python train.py --n_layer=11 --lr_head=0.0101 --seq_len=1024 --steps=6075
Each number is 500 + 40 x the weight over the matrix's rms, rounded and kept within 0 to 999. Layers, rows and columns count from 0. Numbers have three digits each.

# layer 2 attention key, 576x576, rms 0.0281, rows 113-304, columns 0-71
512520549491479480507413649500520510465491511542496507515486452393430530509509498599479465487406500494520529538542528536545436503544483472541471531472502509417493512463459483506523504511470487517520493514506440577482
501499515478543534431464505492478549442505498460465481499450599476499528625523551492451536467568548457512456541534446517498498496501513516480476497477447517526523525492466467410534530447501491571470571506404419505479
506447530492502504510556463545474507498477504511516485510495520556589506467519541462528476474461541530505479497501456483542566522503523528499555477505511535535522526538481484494504540519481477532515489499469537440534
475571450530496527497509507484470484503457519492509496479529504526498569483525435486538492501505520551458497475488515516488524554515450481528466434521459532452509478544443494508476491535467451491519548512502495478479
573509516502502483505530488531502480487528485507500537435473425484522516434447486480483505483489451569547501471547553532493481455471447488535486507561441492494501532562431546550556447469570576466476446452483603505478
441491469547485459538611328529453439513554551450504490475493480598608471520443550363506518548529504526515529423401486504496562540494574413501523499516488501497517521573488493536519452523535511454444500439443501467509
466488506560435515489619298507477470513561489463476474467464504589595494472469523369462536545552533538520505406477435475473574492511585506457570553485484466494558554568553505553501513518509494500468517464470562438529
527526514447482554470452619464534535480474482517450544515498479471453541465502478559450513489518493499506531511555502513494409482535513539467469515511482539467512487427474580472497501473517485493492546478517471482467
490465542534459509419504508496521515518478404533530449558473403463536449453504489512507440511530473496542504460532498556510515467460496523443491578549486475552524519462508517500494453504544603511513439487525503485523
573512519481492499537414525456494467452467542565503480512485555541464493534567486554547586458485518457444444498437472485520444569546538495499513459474474544545516562513472473495518482506413517490504568533493520509510
466530487558488465580574452509549527515567488462473502475508471525608476452436474466501521533501555541484545462496535489530535523481505465516518492598457502443537521600467500573475519568489483436457492460544492492508
525517511546500499468520489475499550537456491518476489530517449516461534456487480554537451536499481586488540476483527517489491463504444511525443510535450456495456481486461580539480460476547505480478408456553586513497
440579458479564459487478514500443430530455559523532504433501555495450454570544519520489532509555543413441495561505471404518490585543569570473561436474491583512542498490467439497520606465401393528504662591489491480527
477528474488450470568507438459519492477521530500505543447464515454518479485423553518480547622521522521492517469545524475495539469472492435542485533496458490451548507494511489471504478510488506468458520484473462540499
449512515510553471555430492480526452451512470485476532476494498450494432559461514448462550551560478520488468490463440485416476527516555557513574553462506534452448489500516498487600485459445381522586537560432476552446
565474492412500465457466528461551480505480467497490467520476514483460504481526519501503511512569452460567498490532554541507520474525484568450508459537503459594444520415517552482494500530573470586488457505430495486563
452598456512523512536579460523493430527486581476497580444517561545513509532444567541489492484464542538490497540585504418469542507473513516585512445486450483508530495541473439440527522497452407505495565543454519490520
546479539481563500395422562487496463475391492490468465462429526522466551472547444508495455393476493512510542551490485525550504517523537533493489504445521439591503516495509496476430501499543508611499437491526572446513
500509496496457504459480482501453511497533463493472468521524547502485524528516525473476503473558518472505528471533521462556468443549523479481470567432480506481486444465531550487491494455506549558458551473465482442467
493524530472550505477531600441541493483448506499482526543531472555505547507487497477475492441470496462423543495524439504547401478479531533508579521553443480469534507554478470522469492498490478469473493533537437469531
517512491550492510488349559534482476531459492570483480492488526377454487494552470603523485596476540543513523535499606500494476504507480450458413529434504508492477509428467502454525524454495489508514520511489515581498
505524518547519464528581358503498515529505510518497447489484542626533472482484568393521486439548536520503468460472503457468553484468543511477550532525505519532542457514475472509442501519545477477517531444475510451481
501484539484453487514626319498493462469541508470478478491549477666563463527473555375487505426535469532520521469470423501410589494446572495502512482533506492522502510523476521534471516470496547517462503495505491421465
498462475507473476505473584518462520475471519458551550529526516447465473458452549488510469483454491521489510493549513495518506519498485521519520520512537481465514529469536488472510464491445480562472515511547476496481
388512500606428514586583411524468525522588509462459545462503480498460441487339532440450482514472556531486487451537492479489651471470451527515551506441535503388488490515538467531482496561539444508500470532503586564474
507558462518530494547547469522519482541484529481540507437543508511502499480489524451515520540489518520460484520506502446471542543461506503498519451487480486489521494509509459465471488532464511423492531519476511485546
466535474553466466497452590497488514485458483523527539490537467302457479483495497611571487612416495524536482527527562486529464486506418539497447504453484515468517514512529454480481485496466502468516524501536537531498
458542549548556446491612503524465520472494479451581569510571475549452468502456516440497463436446504534480550488536477470495559520510469543556545464504474542463481515503490493533460476525505477513526486493512498444498
496532494500502514490391568510487451526434503561517485527495517362485530464577475561528512635486511460472486546488569538530442479480473486451431488487542475512488521491494448456503517472470475492543500490511541573536
554517488456482509405509555470489508507506494541487441515471541540544542537590476518463423469551550499487521536560470517503452510501525532449514496535453537618546527481496492431456503472519511505470523491482508404487
463525477465492546443525564508494509537496507508517461505515508499505508485553479575476494487481534528469485537514491504567479535477498528508486537501526549461531525482469509511502520553473517490508492480559493463508
459481524485493503538530435551459562528495437438526477473486440532491485531441447467570447564478477545494558487466536532461506462514492530532496525474516496468460454468534480538433483535558530458536441438550515520440
553514563498456498419529517485477516482468468552492476536468487539526499527485457454402488418548481491536529462527463536550488443485554489537478478531539492482485525513471523548542532473455507573477519453524488482472
505515525471548503480499574483488452428449558434516483474469503530425478560583492477505475421445471444541491583526465495453414517501544544461462493537513570616431450450454532514483507453515497518513491535512503493487
582493393437501435469590506481541493534541495527506500570513493510494555485504543525456439430533586444519474421587522518544538475540434426513510520563506446508517593544520508482518443528554507552476548441446468472472
409618435483482423513526482488434393550500574475519474462560538531509429505461421496521489523569542507458537521542517374517510544466533527525517454480545516445572526515488449524513532536381478443546591530492444474534
512554495522493475485543508508451505476476539488565553480516480469438485483452510541530434520416545532524511482493516441487481488478490478499492495492488535401492527499513471475500447493420513498478504517496508492525
572406533485476511462436528486532529455493473540471453539446424496466505524582507519513499446491441479524498496394478559527401478545564509443511523497515477532474481514492540520520485510555526480414448483541450501464
554482513533517459439424510541428519462479520531542489541569386505552461453631447533617453519425463464482482528446463514536474565542518475523427424457531509618491562533441487554540515520494548567556445493556464516535
494579529524541465558529458509440553562538534523551453590544475498499464479450546519586369520454574538483517426469474519530558418548472451532440472487477477530551560557526430487565485555467482490476433502494479550485
474465483490479532503468528484544552448533438499476472551483474455485495539477483502467518463542414426525484531465436519513447510527543501439553556508507515517496453483494555496509500503501520511458464491526502459474
485490464516493468528538467477447519472545541510496492455513498438509498485443544548507501575479467520534471482485557492444496523484455471531490499545438490473533537501498494479486478487452506432498480525479490581532
498499497527500496508536429523503523537569470460500511496478488497533515506436496439510523543450510556492481461528530503487495490473459434473545479512486490447521512530579429513535473493454496440524503474557489547515
476487544545492428558524460554429525544503505488538512492534447496486504492456502460530418568438516539537524484446517518493530505475488399535498436500534526501486491551487483556524510539516448454525422526540540508537
477521499533516532543542470563471493500514509489500538492550536553481540486479532488541472528484505532509522476501535482492578513505480501532526490501447458483510531560473476474488519467503491456526522520476529490507
436549536518457454516510465506488482510581453421531533456498520482528472496427528443442511520529544501517485476476534513426561440475500497497536502499548492400497514507508432523485491519500505457523475484481528553484
535492471524518456483501472456500517494469509472503482499468531456510509505545520496458516515521459528526460507514576483465509493532502457502479448504543529517500506537531522478497457513572509531538521469478510535516
542476519420503498452446569475512471478481562515533455533536507533448536495583468511564487479455478508434517519472514449531425506499518462525488468444485452531463508445504530505551481501561491509505490527514517460529
491464473515519532506559363516509507512473476478491481494506507618562499491544501415491554485540509482497494469488483521478528496515548474449534492488506452588492489520474559541518546514539505522501514503461503479522
500473528495486527440494549500493540428513482504475492495466529573540514524526462511496507495515484472499486508535490521514485468533533550507487514551460536536506501466479498458516530499500518566495518508482509479470
562488527470469510441469530470549516512461505570509465530482460578530537534568513503465511463576504464466501543510514507521498462488524505491459528467510469586497481500477517450530523504516476534517490469505472513524
571446560440440554500440492505575508451523440542429479487444494472520540510472505499443510466532445494530489491476505556464480417535466527494488535512482493498457448481502547448531487518548526517421441492520546464469
416511497540506476536561453548473501511536509488548524513546514498492462499430537504487524485464527488513500506500516458498591510496513473482557501439462490469576467539505457522495504473472453507531538548522511545472
534521498522447512480560496509520569551483437476463510492448548487463485516479548479462517477561562443552510462561463474494547544544462491554443514512503487534503570422491436469478546526511521556528508467435522496508
540480532457467545504428496529535519427547482532437441503459511457479474520515518511450511465538473470513472485464481511531497476505565520476491572501521521533495525454527575451522489514540548506405428462502462483493
526508503457488467444443620469463498460476497523506522535512507435422536487473439561475438468442499520482520525516496526529437535516468501541490484501519518465484482492450468456500461508438462521532490504554463524479
406581451537519493509497504529426411526513598448480530474466617504479515633483452505473572545539554507422520570527482363559534567577533510517559484451506533487555460550508436497548636450353434527523643578477495447518
438529431531468459522579475507492471553477551467557514455531489491481504448458504504577495516481567523533518495558527429506583525480452508522527510448520483460535461491464480529483501503507497462535546504529562513557
487516490578526487572501456491545449545502519486519426464475482500517476434452503447524511499485544557548514454470590464534611482458448473556566525479525490477498531540532452573471547495532443478445421462467477505543
460551526454554489535541469439488529517420556482482578480531477552478578590427569535466455527565447515451464473477457448490473445507556474543420574440431468497463457544467572427546457532496527530446597552510415522460
582439554440482548485469493491573569455561421490468448556486495450478485544500553534472476514538430447516483459458449566464479480503518458493486550551498481547516524486546544487513468480522520494446463462565444534435
466464478529475455528497436520496463498559489506517547453491534406466505489430495502477525583478580526516476469503536469542504471523462437508481528491486478418545537509504440572474442496474509462496512517541508524498
531515487500519520474504576524492568471439496476502484536450479566477525539501507492504477390481447460515490557472483494459490478447485524495493544478505564548500511480492508442456532484480476556546485501532542459512
515407512523466547466533521476528508467492453505519451511434439509531474487533489520510450498486442477541483502472520575445466491514524563474538561489492519546478525485520557538471519497563545485473440462537526468533
542490507503556468454500579492489480519438512462517503535494445535545464493566468506526471423455434496532543524502463533525472498497516518450500435494493526567451486477536537521488536470487499529567476524531491469540
464548479528514493548597425532458520548519502437488530439559498515562484507427557431511450484514505521559541396525509484461549568456515473455564536580517489486489487558564500493474513499472491490442499437452555495490
538469506525453493502510470572504556440547456521536505548516442491515514450440514495476434487462474496524480423493491553441506403475443482520472617568508485461531495524484546498535441508572561482453425454573550545451
507516510469492528497533461477559546481498457428457504463489565452569547531483502427414526512544528522506514481570518524418517420494450464481535478551481473450481480539497530459460433497553530485519497476470503563441
452558474502564491555453516520477473494491525500478515501470588516459507581486525500470553542538513448485485511542487438515572547563553530507504495460481484503549473506567453476540569468493401529496561576498446544512
541524500473494517481428687524513476452464516486469491525497473394399500488487462607481430478417452493487473530510497534533419513517439495494442552487517508411497483457454505502508506499480499491528498527523457524499
486545514516531478518574499494488544489512476441524557466489455573427453523441492475463462362421464499503500457548424465474556527517503503541568525505494533404496478506484530545461481501461511501496496496532494467507
546525503494530451504528477471455458536476456459558571464554480524522487424546505527499509509425520513480533477519508505500490562461518508554554418545511445499535574477487445529505456459427502471542509499459478519485
465546471560522479517518506473448507581472581459535540485540505550486502492429450466544504486461538540468498526554529439505501516509442552516486444460488547493517508498446430535444557495454450528575550532514521507529
443504453559479519500464417523521476526477508557471454467467539498570521450518533509521495605552523499498489524497540522506515520523469541488500489442488481537522488528538463486480497479559507495514476502466556494501
462602495553536469429437530452485462528443513487445433495467473473560495617474529511545446531513514492525525487501541506453545486531528461486480514468489502565548528520554377409492523508462459546494487544471456543525
490494467585498515534568412533482514500570480444518550447519520496462463489390548455477470538464506541524520487540545517468577471492430496534538516541469458411530482518471481502502493523506501429494449499460573568499
469509489589454510538564403481437456537540473474533491443463540468539436467446545466501521557538518507492512498445520532461592483491518505504492510510496519478512488484505435541474471511447488439474480509455521510502
466581471444485467492537505492473377543501532439484557401536553510546485502512454525444552486539583488498464505565547414475502605473501523547500440497497579506494524515471485536471475451396459473584610471452503481537
567514488481544496435370571473554471533435505542501426530501516510549513491564439530519532508561518457484494533518459489526466474563507510450481428458539498548487499482463498517484528539520444519517555528525443466540
465491510530480509500401525542523509510524497542488459489487484415490498478575511542499549575522489495501506496491550534495457518492462502443486486478527517523481515512500509507494470508490467494533525530462541567504
560465535483459563440462608410545496553405516532463445491381458474529517464587497529548501463550498478486539562459411537575410494511597500491439459479483522620417484473563601468522527430435500605443570497506476522478
501535482545531429515481407524451508498530477476526471487495501577487502508495484513479499498444510516521551459521531507498554511546498478532565517458512444475513558513493402499540488561516475503483478497533485511506
484512550475512480505586510534511512453536502448498572502516441549440502515412545492476486422431476503498505486503437497495513524491458496525535511491491489398510485506472554509500468552471480504506465482534464488481
492507492489508464484558520463469495512529484473509535516509463513441532471459495526533463420435514526524514477516448479495509528541461523540550538542492545481487505494495529529512490484489511542481490500505471497518
491468510530474492493428481483493476547493487528486455488474574410533488443551544575564490608515510483492496522454560499565508502515490466488450459478485512570522497518493472467500509451496511481504491492507536545502
501475528503474485523582398503486474494528499488497490471473532651535480526446525411532566461584532468506498447461459489513550485497556489476507491543493532548523516521492532558498520483511548502478523460475492450476
518507484526483542463522386501520516537505497525481444523465526542572496496497526417492554528561515476507468474476478506488505498463553484474536503498522506547535533513516542513467513515519474468481474488471545447508
515499471450556491474384631514519482515476496560497453536489477478490482526561455576510517493585439464467481542475512531504417485509507576450425512467535488508533528475463454434571489509529491464543515523559469493465
490504485491488483487577435482467515573479527500475491468465523570483488485439538523495473501413559548503558545525546439567534529497458501567530427533445534512490438488459436533486507472482502533513480530512541549564
555522492484472538508424473543532434549497480524511461477487549423512500486428575518517509612492512540515504539507554454485486499460476470478519524454461528442515510516532458508529504513465510472517503474449488518496
494531467497426452509456472529493509509524544541521478520479543509497497497468533557505577537490532498473501500488512510450485537509545488481481496475500480483526458508514418474499536436523525512506521473499474460479
486537532463540520483575592530517519495477474434488531487523466498435490521438524483498471382495480480501487489488420529487516497513484528549518495538506478437469487505474503518479469517502485499494467516525515506458
512480444500488495535585357493512497549566449458478509491505535597496498433412545395527475495430533591534529423510526474522617433453418486559542451498383473478465472559472465575470483590487544512500466524454500596524
470465478485485550509456424493517468534556524523468448462485511512571546467523540479530541547586526499500459502472541530494521518494483479450472508470474470512525521562479484517492528482511479489521476525462525482493
517495491491443498497388558516545459491430476524540502495508512394462537459560483567553503597467481501533524535489612511558455475462466544529423477421496492514474527496511467512546523479506506457516500520506486579546
482485497524467463569536376508497484486552475471497493460477485523512510483432547437460483517493518507539478448516517492506569486476474451536538471517526504475489527562569503487495492552473492428510455480480481537506
487469508543460517537620350484504516508566487481485483466508520626557499503452521445478464451471500508511531418500449452471563519484523446554563508501455471506489503554505548556480516509500490553468522455436528498504
469473434485467473476517472510521516534466505546532500509461520513532497489545493520503479467432535527512541508536535479523514505476502499553518469502473567561468454489497427559452532462447506479500522532522518511543
491495466504496437545483480501543434517531469516563479515544438452458461447544480551503528532504488443472522518457551526492514431451459499495491482501506478502506547459477450462504501473449505422548482523505530511531
526515519541502558523511422507526483525497482491427510508483536511510516452440543507475508526461516535520494490495516483493508473487439431540518458467391466504456522554497535505485464547511493483480450522458517553502
469482497516531494512547433509503530513483517487471509448423540539516517481444522498527455483419502550503530477493551498556508504482467462580502458499454523534454469529520498549495518528509498554473453509464501607504
473504536502488514496615362491484505512576492444454528463496544660572499501457519388444522432522509524497499435508433457462588524474522477511575533529516508480519496566491554509477548506527491532495498492454487404499
487452464541486530500475369502504493545550525505502486491513562575572533499490514430519504571564538495499487517477498470529517495493544494449494463482524470541513499516511497497503532489545543483489495459489497497487
499472505537544508433485585422457537527488450471518485512443433557470499474533485479544462395483457515495492495519427543477472523532478570527455542484435537569527496485449477542537501532530472568527433596508514495523
497508473473500522472478425515523484524526479504473508481420514483495529475480503529504501488528504482475541491508511496504494466539486526526501448475462564509456516511473476531577520512513509569496463508442522546508
494516470521492470446475511459548495529498546519499458514415491527518474459621512538477467458499497520541491470514498506572490552536531524523436475458514467618481550468535494507505539486449534506506543459502513474550
493508545498461494483478455491498528479539506500469498478434486451538492479515569515478488595489506507462499484532514517464541529508464456533528558452477444477472515483507479482456508456506505511492495482460511561492
519467523476438507432477508518494474541474452480496598531425473480425512495558521476515453469525444468545477566481418511512565455540545624451453554435483527622390554448454534479600586483540564648539484587450538562499
510495507484542529431450553486500568512390518519467480547439505516433556519561501495522527482484488478489536594521479502515445516487541470545466470459467449643445499412498542482509480463485482583463467528488492508523
537490516480550515450451564492487510449483467521536543522450483438488558421564452538532509515448499511475518550451540545449450513491436478563432503449504482552479527433454431494501456558523508535519453567510490557476
487529488512499502484464497510525490509516471504507441495550481484559492502514525513479528536547461485491446479456480497476482500482498555403487552488519481489537506498531491444535457530530503447513487479488509453470
549507505487484499503549492460482483496496518524496519464455533512491491457461491472513486501478555511501552490562560443546525475500473474606468480491490491523432453473507522552498500467479483521501496515458509518563
504551485438525496482486470463482539529493566528504522487439487510497535491513555517525456461504581526451544512532503476552481527535520520596441462493463548528489443494493530504461499471438505506484507518499502524530
521471520483517486430467582482512519476470471518562551515539467483451489499443512484527485481452477517476510533478498523529484465521454498514510503487490543459476471478487477496499487526504525520467504519520500519468
593448534419480534389432571483551463470409479507494444493488493457496512496639462553482551496563439408480501551463452540498442454514597557419477502476545510568528543487530568465521499462537490576450515505514458447500
495526504457489467477490590449513452519545492491509543538518454445468474459469512496568422470484501480487528580445464464509527505535529493429495501512551553431487535508467437520502520550495502546487496475485488451536
470539519548496493470397673500468512504457508550476499492502477372406482514530500593519449558458480524505487565533561482508466501509474486508461497482523486466477488480532515477495477518432497519544517501500488570483
548500491486508496413434673444464493489400477498557455540554484531487526495606405553455426446467512506476499589521463529556454585495469535445484496496518490536516436479498538497483559487484495537549529543535517474541
485515538499460510505513555503516506463510488509492541495554445429463503554422534525510454490438460508517499501537471500484532527512516516556538549527486529379485492498490540515489502463468492440470493483548490515504
534477538440512473474461610509528555509462480489506474486504490532499490567563477469465500436526456492494504558538484494472475511484528570475473493551525470542493505422534506478498531504524497519556512503543480447453
550490547502518466432486598482480514449501477492523538564519440532491503523525489521481451429463543479514498534536446527553440540480513509509472490521560477545486471449532528510490490516488502542531519500557501436459
471460511445522498512601421481473531516563469471494513501486495636571499498480493418470508434573500495515479491479394497502524517504528541511562484548487492557518479498466527508493543521526519484499495490483490429475
523535525455505497488455594489529466457484498506518518525537473421421485472532414615508481461486506490478511556511538544500504540533505526489484480490507509503504480455477431465542491521463482521503550552528510469493
490475485555438506497445508519474478489464506518530487523489527388449511477573499570556461599469529521491517536512564492545472484517472464502478510439504481489479493462503465473520517454496505520498511504467533553519
500506494490524546504452421490500475506475522519490464510500513534554503507565481460546537585544526486475508517494572514515503487464532482477483495460486461595472521524544519481490515453520521465491504486453504515525
517519504483488522533507443551485503543536527552462455444495481503501518525518562541508536524475508527511491459452531505465519553521493485476538446518466513479538499521514489492541508480511466434480508474462463479481
502486509499539491465518608531492493484450466517497514555490544546447490505573468472476453382503463455462515534530457523495488532526512517467504484554522501531498491460477587502490538473469506555543488517520486474494
497502481506559546500532416479488517477510513528476550530481556505472488500436500520520460469409495564481539475524540469508560472484501398545516466520446490482480460457498493538506442523495535510456453540498498574532
513523507521527473474608385509513493489545522456526486483499498627542498503473464423462506415502525486505504436482420467508576495481537506495585500538479516551528505544499547548504489549532484548447476456492537416487
480492490487467518485509518537480461464515470516527477580513486517514500505494441481508538500610492471486504487476479465502522505482535568459514518514533499474497512480473552483520507475504516502511525488471506429493
428541507531525465522489461534449479416577474470541479512579464493491472434453459515503484507485514446477419419460516480456559484538485492450564576499602488474571574582500458452532510552500450455532491494483537441528
499498512472477523496485547503528504473415558595494570515517510478445522474542481577541450493514516446416520520490476498517487502545574429574445406503482517564456469525527568536535495528474500523474485548561450557483
506472484537478537517528375570549486492472517534483506455485583495529565441502574466454543617483505553547471478443567510491537511508454480546468499490457482507488472496512490546510435511510511407470508486486530590498
496515500527509609496460488475493520542470543514444473550428468486478532489541527468470505526536474555472523523481463458572463451518512503557481519492446504560410466501490565492492517521462470579467493574440550523457
481557524548520472537484561500482502497536465511494515491550456432497512512499500490474494518504507501507478523495506472506492514507471472445493496532544500406516504532451459455524504527497487461536527506560533500484
510500516524423497522487515533517491481564485485488488482495457463521501533565536487470523489583493480556473499449454498527483454513484574440501532528534510484545525469508536513532525495530519527569548448474531491494
520501448495501467500549527536512494480517545525540491471548470488568467526550431499482475501548473466529477464491520548464435520516435549474532472496564537487572451462479448514476562464477546454500511441522519425490
532517498433524490476509506508540525488491469483482530508479519601505472525530518474496478455509503470423544516498459521432485487498546538541430425534485565527476490502545490521519518516527522502489473515527475492450
549480517470537502449418630480500497497372485526534414509501504546454533506671450522502494422533508473484521579498428519525454528525539557408499514491564485609541495437457521482486504476514479528459531527531451399543
467494460531510548540510482490547490542501526491488478464465486487481535503477543514438551590489528506504451491501555515498506508489448455448526541479451497452538485520492509504479470528526488443502486493538534554493
452498488579485483519509413526457483497544519498482486464431553451479487414482544499548500546493509511504494480522549483494599472530482428498527513452458512467525508526514446533466456564488491480499495520444488561493
459463512470511518581507456518451490513459509498530414479450486521453575506509553558516502512496501476530503527518511456512547511518484470473466516485533519547509590443479459508469504533548476516444529565462479496519
455514473511511495517526404500522487525541487480479473485509507474551489459482517512492559576525472498479451482487525483467542531485511504448499506485472461509541524526494497452536532491543481478486502490445516462526
496502558497508486463481597473510544488506518452505491493505461517451517511471487521482439429375480503511518521505447487489515512505477457498494507517477485423507470534471496524504461506468490546499491507506503504512
467467499474534478468594377471472474475524514497505475492471534630589499486471504404510534443522520542479501425462435495530544491515528515521522458515479503577502483530502511538477496482524530477489524511512474473490
541528499523498491507456558484538519511463517495558473483561509434494489492490522533502517558449519502534478520498568538494416476520507420467489487499542485496535474430521433488525515453484500504526540470494542580469
525486482515491507497524418541473484507558511509510497496512512454501515443430515478497511535508503521487473473465560463450546518459454445508497535481473498463469464566541517481491470510539500481509504455513526577495
509476501466496522449524493450492519522469458495461527535480479525518507512490529490459448507476534557476551489499532477557533481515488445546459465526467514508466483490489573439450471518492554526509499526472502562502
524463500482514521496526522500499529501481478457492507488507491553545511583552494445450487435568475480496455524504452511473473471513562539465471500552541519500504475452474557479534549482501502480533526525521517433462
531473473497538512474494497499517499500432531544488506531448514534452538535515462554499470452465490465467574509489491476542506495540552466526474466463513543563485488473514480478464542499487484545446469534511451485497
510503484479514498522465511525501530497487487471506469486549468495542500556588499480471528485553433433522427494485448543449453506524538561415501556547528464509518509459496513484509496479525484513543525455533516413484
494533525448493487501524511518496542498536481447500532503540504568469487500533492452465548461498507461517449504507423524493491534476530568494523516549515498478494497481481499508516499521508473495480502521536511465499
453542543535488520554605466503438573516618527445462531466538489496534449572390519479435489570510500606478462424525514445504527504465440520566569564561437513359552487539474527490455477483503504490522497445445553472490
462520458537442487572568373552523487556599478473500553458556493454543449517353533458524506587481528513518513449492579474469538447470493425502533514549490562396493487525478482550522471480467503427530482427489572524514
472452518479464521563480420489535485508504529510461462473505526497575493514444555493501579550536482506527472425469531491446520545491496457501536475462470525459488526521488479520474479500526499415477530453492509500517
482500467479506482537488469537479497494535519480465502495525483445556501496529488502512561576612476478509416467439491529479512466500474479432498558482513491436545487549529490481512482528500522431507511507483548483470
493497473473479487504484549518521552486528478497498497487558474479513502551507463484492494498558475454488442495492428547465453521497555522436511556509535503502546519467527490471497505519472489485514514491534495440503
540486468494508523471517474442547514525517485472485448532480508569562499540528501455481489492561514473474485522479460524491515531463526531453489517507532501531520482469525503470512550514520489504482516509477480421483
512488517474485477505326606481522477488448486571519462495514483309506529471602469625497489580502480460484491544503565536532412507467452501450463535483525483497519515453484472452518505484470482495539529493525526536475
468473496517504520600529440503452515562507505464437541475538521464463544445414527465459471522468520520548489500477528490485567470462427449515526456498436551431520488536468479529494484546511487449546460521485529527514
462518486535458525527603323520463496536647515460507491498473493634556435535474552431490556467551557522522502432468454459464570499481545471497560524528485528525471512517528549541482503521496513523445478446451526436511
503483514490482513544569333474513466494522525484496510475534542586569477478472509410520523514538521486528507436497450490451531502506546507505536497534470517505523478567538554573510468524491520476456501435457522497522
460524495494480552540512481484486527514490485524443506450450508555470517523433541457452494544480532556484530510522557478579472504469466448630510473528409504493425429494526541510477504506480452499481472571455506586518
533472490481482435575533461524501429443522511516568566451614529490510531495429492564547532540475483449476466507476528545491460487525466450463564519549540489420585499528507459483514477502506496420498506419567500477484
551459475447589534399411600482497550536401501522521481546405441534489551478582473592560488463463547485448539549476484547486463556526511571550424452495485519606480504436466481489505522510515532590462515478464505467500
470501459479495539474535405509529463526537525520477456508484535575582472485514520451525553475571509488462493501481531523535497502501539476455510455507518493587480513534515495531471501503538509524486488478499492485499
465528538536486503519580485538490480454517517430490523489510463530496450472433484484502457451422482526492481440508440494516547479510479515524547503514464520410482500533513529542490458554488478546448493460505474498484
452463470514456492572596332509507554485577501484494495477485546539521516512479560384545545533473488594585466433469544495468598503469467448560554500508528487397469485510553446554443485475490544429496498508458502578495
547508490450501476419397612429493469483485510564476422533416433519486511497663478556546551483552496463512480584462420535517446525599551561428413505489480482629471507430492509472535546463483523572455566517487513435481
528519460482573510494437685502476533484452463492536517536523496467412517539521437581517472450414505481502539588521570514528458486461460513564455512446505507495466487466462483510472468507472514513531513516517512544499
460510499507517495507575473485453503493543461509523542525477477521465504448429477461517479493448525513503532476497506459525524528490449426544556495551484495466496481531476475486495485519476493500520445479501496530559
466493511500461418518482523547498419466582507478553493537552476487522483443492516473523499472504459475529465491470476564488528515522470550427537474475510525519501546544466421546525501554511520478575491543494522462490
492511536502466488492423522495501486527452481548469490506509534409460511514511491570541528605496543503543497503466623503488496468460492490539492484453496513530486462478505445540518481502507508450528498511487505586495
567459495444536492397422562451534493502382511561524432500439485562490478484596472561549518433516510434438563514473506535535473514520595520508441427466556509606451491429529517527518546447502520550486541480524449450522
494500502508441450473481507542537502492549483454561534453432487461460500479514539478455464532485442472540497549486494531484516454531529548468491497475489538542474502438400480479559572439498535561542506574472504572488
511490433488447550374444583534468493490498517486502537518530506495502489462520486535499434423566451494498517508419513523468448460587528547435442507515551510546464512461558510519535517498473458466511533508557434520515
500486510458472571478551441524526551496526470442555585476537502525530492540489503446564452502448521562581526485457527542448487544500450489538536512549421486498439427525472453503417434516508494475459484579497532563536
501581505547481468577472500530436515427552538468484513465501479491487506488532616478558562495578417534473521478522481535453479472464459556526497677459453516466632514518493442521547599411402496482566478519478510463436
461508499546521514544613351536470479527522498461463500476563538610545443473431526379469544479536467517506450455525413488496588490542562528479541431532505474528552530557508525505476501524580519514504503516501508417468
486455505498533453450476585471524511462525525474510466475409459556516461510528547496488509434522519526475523534478473470487499524502516467481497553447499517630511490572544524507461535529526560469530458412500456528486
465481496565401470524564393485454527492537566558511539424611471451520507463435490532487426569463486533582497516481542496438551485502478480472558496505480449469474530488451549481452448520488467504501501502450506566507
498493581480572537410495564482471525436408477532451495590519556490470529525491497514484535487493458517497426575461498440530536515542518544492430506472527428578475550479475506483481534525505484534547557461452549486517
516481495517439559455541534465500541515522528452446477428462567508496548530517507484479465417397533484551509433561550493541505514542515512518550525524490509433476545521471577535450406523515455443444520488511514463565
469492519445495541518647374495501497491531522457494493493519516674563474526444536363477517392549504503502498474487402497520557513479512511529556510522515523523552505518514570537482496522485523517457471484479523440488
465509514493436447581524457428445533392450572499500479412517520513424480574485551491497598546559425560455478444523536480494469501464513582507518677530431525511624500512540491428502557488378505428527481432533470435472
447506491534462454531483418457380475531574468470532477550526541506582445464487533468475489532487549554467484490497522502516479516496486462501463498509524469542534509493494512545494466550435413422492509484538487491594
494467434432490497425458561515520542550515454391520489528511525559483551506537515484518441471578525507501539532437460466536427496574545524481478552476507487497536494511494551411542505537564460535542494483468523403474
587504460412569531485451617479551520471488560522501477514467472458470500572538446502460487484447532431501461564488430526526410406551497470452417511536463481465472459556485502442500465501447522533539586544578515455524
426470502530500396562522500524491450407448528487503567519546526525452440499395538543518498473493516554472479445547491469528563503477452509515557530521515517480578423506597455454545514526464495486550568451531417525405
462486530512594449468511534478434523499452503422498502620525495466449485427555460488584631445544489492584501580547476535610464480457422562438500467475479414455497448504499481526530500533558554581542566482438480445469
530521473445506495479373580502503463524486511524538464462488496439463497568547498542531510497511489485470530558460539536557463473487521532464446547455495492557502440482574470483492545448455477487487498505522438498445
485411501504528467473432570451506433466401433535552470495451479553490508572571466566511521473572469414483580512532468568529465568420449551486454489479516498602505467435439458567558558491450499501505498547481502458539